Part of a small language model's weights: 5.4M parameters, rotary positions.
Each number is 500 + 40 x the weight over its row's rms, rounded and kept within 0 to 999. Layers, rows and columns count from 0. Numbers have three digits each. The size before them is the row's rms in percent of the matrix's.

# layer 3 attention value, 192x192, rms 0.0971, rows 0-191, columns 0-47
094:492462489481467441474562527510500460561539553604480482503544489480519518442505509494465540493573480483482470434543525514488447396485528485514514
101:465530548546482514538484533497486484537536506536507514507526485515492446513571484451565455502483476522524485534503542417427504434419499497474510
094:418532488464509483548486466518559476432430453520504458577502518525492513452497530492467469487504531526566512522506482499518514533552508531526473
147:554487528481517489509541498540485548535569446512481450443504424433496436475497539439521508468519468521550473549443467466555466552548445439507570
080:412573548521545484489558473513485437418523447544502480459519482515471468509494513584525460471489534438492489448518466479536506499484528557462563
090:516555514461489507502500500441520529449445493439531481463507487461475571530532498479566462408575534424506509533520459484560479550592534463428486
107:569504473532560535490491547504486499501490469459507502505602468477566483560520501495437525532539531475492505558465519472485466515495450454483545
098:470516520498524551517463469514499511458497485536544491492528523498503434548476520487528413516446514552541528527523506441461555489400474524528478
085:496480520539495495453522481474451511531600508507495513489487522456494469469504499508578515527433490543509486481502505517553535472435508485491478
094:470505514502526550482489484521503483444525481510540506494535523500519440529488535529476441548451547526527550510510501470491521485417469521532525
103:552466485494522559477499497507484545500470509442535516452536489479514531576453529519462485541477543483460525529488465544521500561522448504541523
122:470486461619523548452480514530536499539475514540535454541553492530495538476509494457453552498487438520486534498551535516433491460376462526524508
106:564477483520522565490434478483508520513519515478498523541515436510517437502475473553441595546465526532527512523513471502495493560485453494557562
113:503487500462538525450522480482481499480507480467484474466504464462508511517458506594460533505489590472461509484508450526568466556562477483502539
095:470464505493536534496496494537495444476522458579502477475521534510535444529442508517428485587436557571516527488498526507463530439442467530532519
101:480515512524459453540515488524483508484494509464492523471420556531453554502473514513579471486455455497493473447496473516486569526570536537496438
097:551460513518480472441534506500410498602553528487435540458423484532513444518499430539479567532498462500409463453465513530462470464474498515511543
113:515530500479520454533568542518550481463461473446495495562571458503527561480579540480450499460604537385476468515451460536565448525571533495469509
096:599467438526465512496512555492507524575492555467488510489514492481514550473491486444509577493557448530485472502486532523509467485553514451482495
091:488450487478517526459504476552510479497489504523475494544488496512523484441473514512419507555420502531499509492502494573517470526411494558565519
104:509546482504487450547563543501518507501517517422506495536547466484521573516563559472549462455579477426472476487446479510530496495553546498453494
088:443482523480504495491508487500457445550565493554509483469514543508502441556487495543451462561459498578464515478522552474418535397411469515529495
101:539501472505496485490497490466480508487527493477476509451482508455500510495466474514541546504523508499497485483457519485512507497629507486478501
084:498504510419494569579481510469515522453442451477544484461524526497497541561482543448551370491486560513530505567481506458506522523578496451463456
106:504440485436466426527504497486474482513508425462484474501484539487538570521533567480492454554484528593464466539504534542530518463544509479504405
102:478551498443484462522512477490517514496464507532512495575481486503471522459494531491510468416507466509550464496512417506509529570523532531501455
091:519538559510485528544489528479479500499512517511499564466524461511517458539535481513556430490514512435503479519447462423487448491529538484455554
096:553467481515496474495483529481478518538539488419538516498528527478523531514577572429554455494524460554517518537525523510512522508427496463498464
090:449523513546517549475420452444455486486515449497496472464464507456480478501479453563537527527461534565520539478533547447488520489520481469475526
107:411463498494495499474482438497501514514488492548528459536429545529443478526477500504489505498441485556508569476581517544437553476394474558545453
103:574502481519481485526477502499463524584528512545451516452477493519505462516440459518485572538473480539497422454462484484472507525585512495527523
092:573475504557493508489539540522451480541532548443460538456476522512518468486521474474520538536519436462422487507460538514495521471470518516485508
090:516492509439569499394545447456461530472506486481513441522459460566409475516464546550479469441444508587460538462472503583431505556561453519528582
094:538371486411487471432507437481486539542564518487516473528487475491457484495485516588518535494506479510532480460475520517512552459536423435487548
103:450453457523503497542458511533564506505517538558532429462534491463514506494456540555541502553447515541488571424499458529575469434484489481515548
091:494468558555573547519533513450565531502558491436488520579498466485522552496502456535480551507562471472460549496432538491498461602458525544445577
110:538449473498494551524479480423516545481483490436522479501413582538515500539552447469505522492463541527496462535562541452484519494527516489587461
092:505564494498516508495506490562476480498499463472509493418541471486477514505464540506526445513512555519485515437457476454483471527562427389555481
101:462559459512464493452509450458388479492543455513549537463557443496457450512537518546533485489465474506536450507520498441486528492467479473513526
100:507512546495573536435507458455464472438549471473616458475476419515438457563501521562546460460487457533441501506517457531498507540490430519506629
097:542585483501516441490445516524451528444534490541474486531503519497553540587476520557507518531460521436518499499497473495498492532430491461521476
097:516430535512506529630505522382475430499530433511435448461552502486553492520533493534483501462478525530524497493533552439567469534526462553523493
095:497456513522572418554503494508595415442474501488530515506527558554467511494469504423507464481535511490479494505456456507520513547539476472477507
098:540541572539526482621495539476544467485474546485500460482550506498541551494553529438533459547496582477473551565469512442459512496480522477486469
103:444575447494533480498469446494457482436571510589486467536480428534528509546482514515455537545477476463462523491552455538480533476549445454483551
090:540542508519533491465471518547466590455491517506526410511498438523460501568503481473523505457534453467411527512469447572535448508524543521532530
109:485459474447451399476537479466493534515438475529511516469505562469495521515573423475421531513527539479533452520494504533488505441583526518519408
097:481415462517543605539456503475552530537563547524421513554479512477511520482460453424455496458536447512502525526553574428518522514463478491513521
109:510555467563452481560552531474513494467462561446528515467519545474544536465544495402567503516500511506492485547527518482488491460485609476466415
102:530459439518433503491499513499518534519489524484506508549529524507505541545546560489531496510496541483488562541480523514479533468491500525439508
090:516493564464492606474563513488448521483578532541472535526481428476530476516457482545520483481512477518502515505505540427476502491475462490535546
097:368501536489537551486501487461428539522540512454542507495509444492502459475502450447484524453530452539539482590474498479447517557470498594568536
089:485526512486453557528490483568524570531479520483494480547484520513546525492560504449479464463549488508455514520389527475533480510472532550492451
102:558511507485500458522559486486507501577458536590507441471551504491480531447535480456524456558463536503393493501506493505445511447541564503474485
104:531428526495459546518587536545498515501489474459512522503444546549527452477566458492468537555497556534463489444555559559473455532490503588525508
092:449511435547507552481484471552470563498545486565477530475533459434470503527511418484438550522525488525534559459617554456484446503525449500567534
109:535438425470475447514516526510434540507492483509437565437483509468530501519488512479512560465523543507468463510480510474501476470509512524549493
098:492516467484485556508486519474469468462537483560508491516439411545526471598507456503438528473441463508420470487481467482481520493417499525518559
097:497475483438414515537532484517525486584519530543503512557479505458496472477482497509492572523511445510543507428466464518467549461543520471485468
095:596500523504497428481585514497517539482487528504548544512584508466532512547541530493531472525520565403530477516529501482480479463475508494526462
096:412458523485462510510521486493519490470525535526532492508475532476469474540445512539538513534455456522442469492490473463541566541538515601536527
103:484524467508537561470535458500446499490530472485548492509481472574546500509536518480490450485533470532416514551513464439498488521524483471452432
099:459497505501535459498534528486493506521553457497511563571490495498504504547552449565510539522532461482513526424525513461467535503418488493533561
102:467508502479547467465460463488544510588449480471599494507545555490474465488482535476573447503492418539531514539551529414467567403564482507523448
113:518481489546548536499507496520519480450516527464538470470486549500463481496452523505501486463454464453548529493493550501488515477517442490547501
111:478496512487408505452462517427531492474457510570496606464505546529487534555459473453513498489474438510488482513523500518516456507474497565526493
102:444463500573425559444481498487465470490497496529467478489499489449481486446512530511557468482433503524514512554545480557547518514437462504497438
100:461563584549523572540531485521538464552495470467481555535594477428486509565439450545450541500468486458432493510505533471487485494520513438465565
110:523450482474537477419464495445529560545504535430505456496447508431567469496452464525512525457523493514496528526522462523485474511529524483513520
102:528468499552541526532515528459418502454520528404506421501461484480439489592490564482448456446518528464518538483447502454540543527547520553454472
118:453449477561510522532467520497478473496517527484540494442437512505487472491463498476546526453490518488556542498460527470490513448524498548497516
113:423564449524508593503475468476556544431492579475515471447445524450518475460544497527554525558415499567524511522473439511500517458491534490462467
103:439580499419555445540483510550472506438465491438534424494497464429514495491462532479511527509530554516522515568413501472482542444573466471522446
114:546469447493494523543532538499527428411473584441536420543505511505496507513511501401500460489483462463531519559462485461443494484537499521507440
114:491451426571491521377553491476433463505567496529504544466568505434445468517469557525505487493564530533499552458537500518450528484460541512503494
105:469507463491434576514452520462541466477483485466528423566539470479542411574508476502491421500503534505501489520569493466521460521504515527488506
109:448508477518515507457463481395479574499517511539496472483532533443473538539493469524494559422510558458565557521585446502480474477494525509505521
108:500460407538452464524499488475509456401520449480553502563522546559466490537564532517437491545483483456468510515468511498478530493540501465489432
114:419513543504510493452540499580546437522447480538468519489511452474498496536470429448538537512453467496473506489516449505506439460453479493493465
113:478522503419523496483510482468465532479527549547483465483488536458530500537504523471541488446484599452522561512460499456487549465541526428466466
118:548533529492435525508467555502482511477479600509533472461559470462525506530540513466565464506537465461486506490509482549556526527486534592434473
107:494486545530539522476514487577462473588549539468550498515482508479502469461502511543450497475582460510544550503467635541460512461437509528519515
115:498467428392471496554459508507513552481496484507549533509425541510481536458486460488525539444554489447453474494501441444480527478491492469524459
109:489476496535459511544504508501420490523458501538520562477454527546486537524550445546471455542482514528444483441418543491500495475498503548541508
117:506480541522501501475502500450478513531537462471447454518432545505494499457445441489508528467479460590532490563436544471432497492526520522523494
100:506454498533490444540496488436508544589484551475499531539487528521441468579456451483539538502536462495545482544474466515490474522533596527451405
112:508538529576495526482489520519508498494458409564536520521496500532490462468521506516527401463468456499526450514496491520528516520509553498499442
116:532500519573577547480507565461558437542576440462437474528576444458569570547450508504512508458479486535443516464570515472457442452462504490433576
104:584486484542509493488472507435508519471563457424473384458521479469452470523499561519503513488498534534441536521511444441500510560479463509526512
099:495495499536474549532496540515461461499518529511504437514476498521534509519511425506494436524445471476530549527513495490506502557539457446487510
113:512459429501495509536465510499472553527471509492523456448491523480494522517535501530521560526507567514514478521519484421480452496453494529475486
090:462407490553509518547545517464501482518487525435524429477520519467567532549510468469523474505474570596500604589495542428508557469564455443524465
111:481469525555478576412479531484555456404476439495513465493474503531483485497443477536495445442496507508490508525538479481538498527485522549481501
096:513464519480505550486561523481499441587486549432483467464514509473552533495484467415518506503542485615452542513512510503499508456546499457513529
101:498502475493474490530468515571498512474479538510512461520540502479479505525560473427496573457558500486423582591468533455473449532484445492555523
120:504473511574535430525442497485543531561522493575494513561520455464480530521498528509477611458492520502540577537624420468484492474470502472552527
097:563422495411480540458470487497526496506583454583554538459568432408478448499478543485512519473548477529592455547516495448486452482491513427489534
098:467523465555548526508583484494508446469543517543502517440439416491490436528459504453506478511448516437520536457423485498517442492475528535534575
096:502482474513534521532491499479543519536556489401492543554548485541542431553454484543498512565483550544563517463474495516450563553448503525484514
089:486542497455601460559606541434520444500517545458433499472503524564537531572517463498486525498526523439496502451467494478500469465534545534542537
100:517479481590529540486488487540487568552475515552488498516464463529458478482517449532504530489481498495460493493528478439483501538550454545486518
095:442581502496587531425510574538547488500491507511518472502481388520530560464514462490461458469445468458471498462532522554501474516423556522492600
095:465506521496518505517522434459499480536484485586510446481496485473453447501437545536479433487503547430540552492591465482535456504470519487520507
090:540414489495481453445528531511471475487569492546465512485486444494504512534538544450533415479525512450489505453466574440524479461467554464484524
089:493419517547469409543546474535496476513435541496459455496433604503442515496509496461503521496431490487448497484447561546502568485530472495491414
102:508557498474482502513448535427488507477555480542523534478527442540483464568532524446513525483552549481598534513443541489545481554520496502507578
094:533446450524456439574531565503553435477546536398483477524493573512498518541578489430511524558485500538502489466419542525503538438518468479493413
091:531496512494441549460400481533491574479448502529562546514552504451504475554516525527516484492476563511521504573464519504466575561523534498459488
103:557510565496419490529573468530500507499451507545515520511462547514447486516532455525567518501475535547483522548394445526501533497530437447548445
092:511521510535519488455440467546471537516458468469524520573507545497541523486498545556494517532474513572510458520504514509497574542455557536477448
099:504463543491488416531529439464492512544500464451476522512505485590446370538436458504497552432549516437535543518493555419511550579531463514519478
104:489548466484478615526436536470477502442511501509501530528524456415544503454519515501506509556492532537559461535519528462500451484468500471477546
099:417500482603595513563544553465534427471486522475473513523451493597524486444466479448468539532454492422535562443548550556544474506439502573499532
089:497509481590518575454456523563433538480472457460531456539462447498540563476538524465454480508438542516430507557558528504515531533438480513460533
085:484507498453543514496574442579526521537478569510503527503426480551485509467463474490504491458542465481423502499464441508444491506495465547533508
109:536486555507527453448516485510492486572444526561513474502456468552423487520554423554513509438526477460500533460554498473504513501532457501518504
092:509499455512544467549587464545521523473490499488510459563465576547502549507502521539499516531489527529450493455420482499450527465532490544514428
094:498568436490571552494410454518508543535532477536557491546538423498503472459464490534470569519513451566564447488495457514429497527476465515510559
103:433536494461417501512496477525542481466447573553513472494502517490489568462475512464513469502503521457459491501477460569522482472463506497508451
101:523483425534478496487374511515453485484550476508494512497548496403540515517512539449491466559498481585481476486497526503474505467483512498463492
098:488485465520499544530525491562521490480533465490518564497493445503477434458464446485507543548467513525497526515439529511473498528445386478504552
101:456498490466538516488449491576462563507477528438459509542523476454556460440458480505487534494504516482482447534551534415475512538489525493459524
100:484456487420433526540537503464557459434518478473557532476474508470505532519475568488505497529482553485501520517459526582530460459430485483508493
097:495477484567484492566535543478460468474497513412431524512488523518509483545485431465501518534486534484499551489446536471529531473495494540481475
101:546456526413467492460468507477545507516488488448529549504543497458474457469551453546540566501542526535566462553499575477497528508505493467462512
086:528577479585548493472518488520456506517552502488540443459552503468551539491505566480432469526467442596453452529550476523513513494505522513497507
090:546508540516503434438490520553439543524438514489481490484482496517498548573574511465495482445518520508467506531529537483498580511503519499472477
095:464476487533556502470484491551483499537471562559453544477443447493489421508469434473503492477474514451520522464521454457446490524492500537473546
100:516448514423455510536478431456449535517522522494510502609549458511501507581483593546482563410612449574503553472475439500521520519497451416533528
092:448443499543468530480552505511490477445528527562476559471567453514509523528489548491491501469534473480437530452506457510565495533597463448483514
095:419512471530463510476466473490536515471486519560504543508556484504486502619545496480539493537462562534534513460503469438483497440487500493475478
093:466561479584503457541521509469554425527506496561505438565536523540488514485517510476484486565509473486535509541460519472438463486484426538521497
096:525482471525503460489540542539508479432499474486462513412506514481533576489504485448472536472483560419493481514548499553532479563587535498470485
103:517526490458477506500539519517447535455480473496467490588509477466504509520468452517459548433577461487476501518525474543412426543439487429518571
098:505458498414485530577485502424485409411515466514528523518566507460541542520554467445450524481580495506496541531487523494473494517521525454522484
113:462472485406511518543605464550448506473491495564518531510486457473464491489442550536497465467551493468581556523527575495500499523451462525534530
108:531494534524497501558497482534493550533545469405521491497503545510518497381527514462477515566445463521549466487532593486516538518505487511485485
106:531525508527526497451543538506520498611513471440520444460493516506547542460397491482455509503592515479382556521474445585471468527530494527501521
088:422512524534471582460543527513532524497455516563492574544501485492498454363496468493517434509518421543536494485618510492438557503486511443502543
102:488522541423471485523500463479521510487453462426531433605504530524507518495517478495518558450546487504494558480421486485478543522470523456509508
094:487552544539535466476515460538494545592547511466553465500496532488520496454449534518425522537462519566498546570476525537488495504508462474493535
099:534453465535442509478504550562532562525478538450483483477472524484506479426511434452494530468515531514442393458492515523408488493478514493509485
099:540503532479513487516489487515492573494489525507468440532507467492494568444540478488496514461516453529522539608481553543509505531540523462497559
089:493463475447499529522488511509464543491493515511498491481513443464499515582526456447508378443495506601497547565461542495506515450505495444482516
094:490526538460530403472474479483453514481506486500489489457453517475497448515499478574495581507472501557518449550521522511522495438413525476496483
094:536558492515495575562521517443541478587511529500524443502564471524476491446489543501546534477576528410524452549488509487451445500533470543514534
090:534425498484447534505485499491482547545507522482550516560462480515463450492555474425504470477582495509494475471519569478446523519458524527537507
096:490470514436515446531498480570418548371450523483489544513489501477476460557481543543459496475521513445511514456486461569461484478412455459506529
106:535475497515531520483566517456519484521486486486512547509537511504545493482483525525415455501599480520478599521522519542489521480513544497504526
120:519526532464472406491513433477442509487543516467560517523508509503482497534466549539511500511541521519576483551496495447569570495451494513492453
154:459480443515584525471417551422483474467550478481447498528529500549564551518436491589472472523464496547575456439562532535436469466491516537436525
084:511498502532460510550372523504510535421519506498525500477538457515535535529546525444477515497538530536522517497524436491508478558544481390479515
090:490493461483502585524515491435527439471532432472486474531599528523551571453519515441493526485480457507485554559472522513485483526524468496530509
100:591555428503501477541540564534463467535501509537478507473591460519522518493506460481551421536479544448452559455509463459478434469538435526437531
086:509499592506478430506462499513564502436478512449452567546412473489464493439505436527548562497517442440506388430505495460489507518553556498504469
098:545459497490464556368439463485529501538516457523547525451494481459515540624473496502506446503500560556496526506520482462545520493549517491489474
105:458440523526496562396502473482561482551499469475553525524462552494539447432496504574474544549529474530423559541480455537456510497382510530522469
093:438462521507551534496558507440509466500511490541480513498440501478493517577497509498499446530490515460550518522505495469577484590554516561511508
114:528454484414468412471529484503383536557553557524462531521516464515505509542509517493510563450518441508398485483464478500499502441467491463475510
107:432487458506519517476497488459527480615523434536567486521514526513502505551517515484457494520417527567556485522508540443512487518447473554519507
087:519508522453471456482507467560440519493399555542525495529525594552498487541529546531507551516463540478530428459519521507481572485464498475491400
100:544469487491520527532464499486555556472538485565479424508479448494479582524495486517518430457540551440501501482509511460551500503602486541515552
100:504558528496528433500511511533466456541520418509473502478468430465448456458515479437509457468475447563439516507443479443470481486448467505508556
096:570465455507560468541519565522476502513627455501438471496510385535533477519476527529482454480522465523543461499465473498587462533502473535465624
084:534452523500457483547506539494589491465506481495547444517484504450512524479491524472526460485557520486601441576501460528544479456562503486482494
113:507453478514520565511456489461530489479487570479514526518507584587539551559458486535472518536462551435462510460524545590546537550515574546481442
101:559505467490497488527433505431534506468538451520460492547483508513541578554478493581479433537490585539525448487572551477514559503573579545479471
088:528527478418484493548452466532480558469465502517513557442495488505466590566508489522523456461493574457411528455492575467425508524568490515511519
102:447481491524481496459476514464533455476508480480507499592455542493540515400415466528460547581524484494529546496544459552503478422545545562488435
094:517481490440480507531539475494547552470485524523492495475523503511484632543509502541502467415523542444510490480523591510535502519581555494492496
086:419564491475499476502532467444508435477484423506454560522518475468492538542495497531477500470487524496532534446499589457416536488501557489528496
082:455497496498553513475575499554483509532482492528521529420527466488477523517544455465495498426476523477460570480435539508440473569472479455529520
088:562426446531488615487411502535479517501530551498524472495511548531576491611488459477498533582471547440495510539501479544521498551472484565476478
087:498512483457501533501529471505521555470538449587500476492543445441513591516512490520486440441533547454538531505514548476485503531534513479503522
091:474465476522537513431518500497479464515512472416541471569494498522559407471481506510497524571498421500575516504489450542489492472387461493498467
087:464466469493491500471543546469584515494519468463523475523471472418558537449460523493465512497551490504561529527524496507498450454589547453493491
098:537453487510534560520519516528526520494528485472487445478527432495508440560541533460492486474545489483564480565463485518584463569496475463500582
087:438521488510512538465514519486601492519472443507550499518499485471524613503470366495493448496494590476524559487478569500437497567525537500504485
097:417534469488503546505471478501519518493495510561464503547509513507537593588500397526494470496483539418519570473538588450451516501479514563501469
095:508505440501568503481467516452547442487562471409483532577489528555564491523443514554469471562497458529490449478542507529554547542544600551477459
089:553466465492540504518489532527454523516632469561423468513515392511508493523490474500488439470528485519537509485481471439541444510495457554478613
104:573509528499485514549413498513445515502479535544476481483503529521448468574535552481558463522468517495460447525489476458572555508515420521506506
103:507483494550566576521472509521472529525546512539487417535518438516512445528506462471495494505501489483543520514482464492555496522459413540520570
095:475545527471508549491480440494517509477382533493607509527504599522512545509534483504536461541440569452486533471553526502435620517467515491507371
103:496528502544553540512543539539482536529526477538508462414493390472488468543548468425504445458499523488484525536438494458496461552443443477530594
097:465532541506501410458533465500460435509446527434491532518473550490458400426517544504512589538490409520464474503473418511469525447459482464522474
092:513502472519535560495496523580516537532536478474492466473485437516517505553514408465515481505509510452489478519454487441523475563478454527497547
093:524520443494534474480515501544483503530508485465459584424496466542483531567470472550482503459464497504410491436451584507473495602487552533498536
104:513511499460451462503563529527527557512493481546507481436486453441466597460511511475494470414537508536474483530526535471522442516572543436487539
088:465534521448459544517438462530520542472386586520597512503513603486467569491520486486545518513477571444465553511553529517428557502500486469515399
076:526552457452513417477506482500491498501489467459473582478480531538510614568483522553494516456501550497494458446510590500448556538538590521493467
093:480463494481548542457448473514478483492533510444546483603495518511549419524478519511504540590512445468563530505473450504453506485415450519508453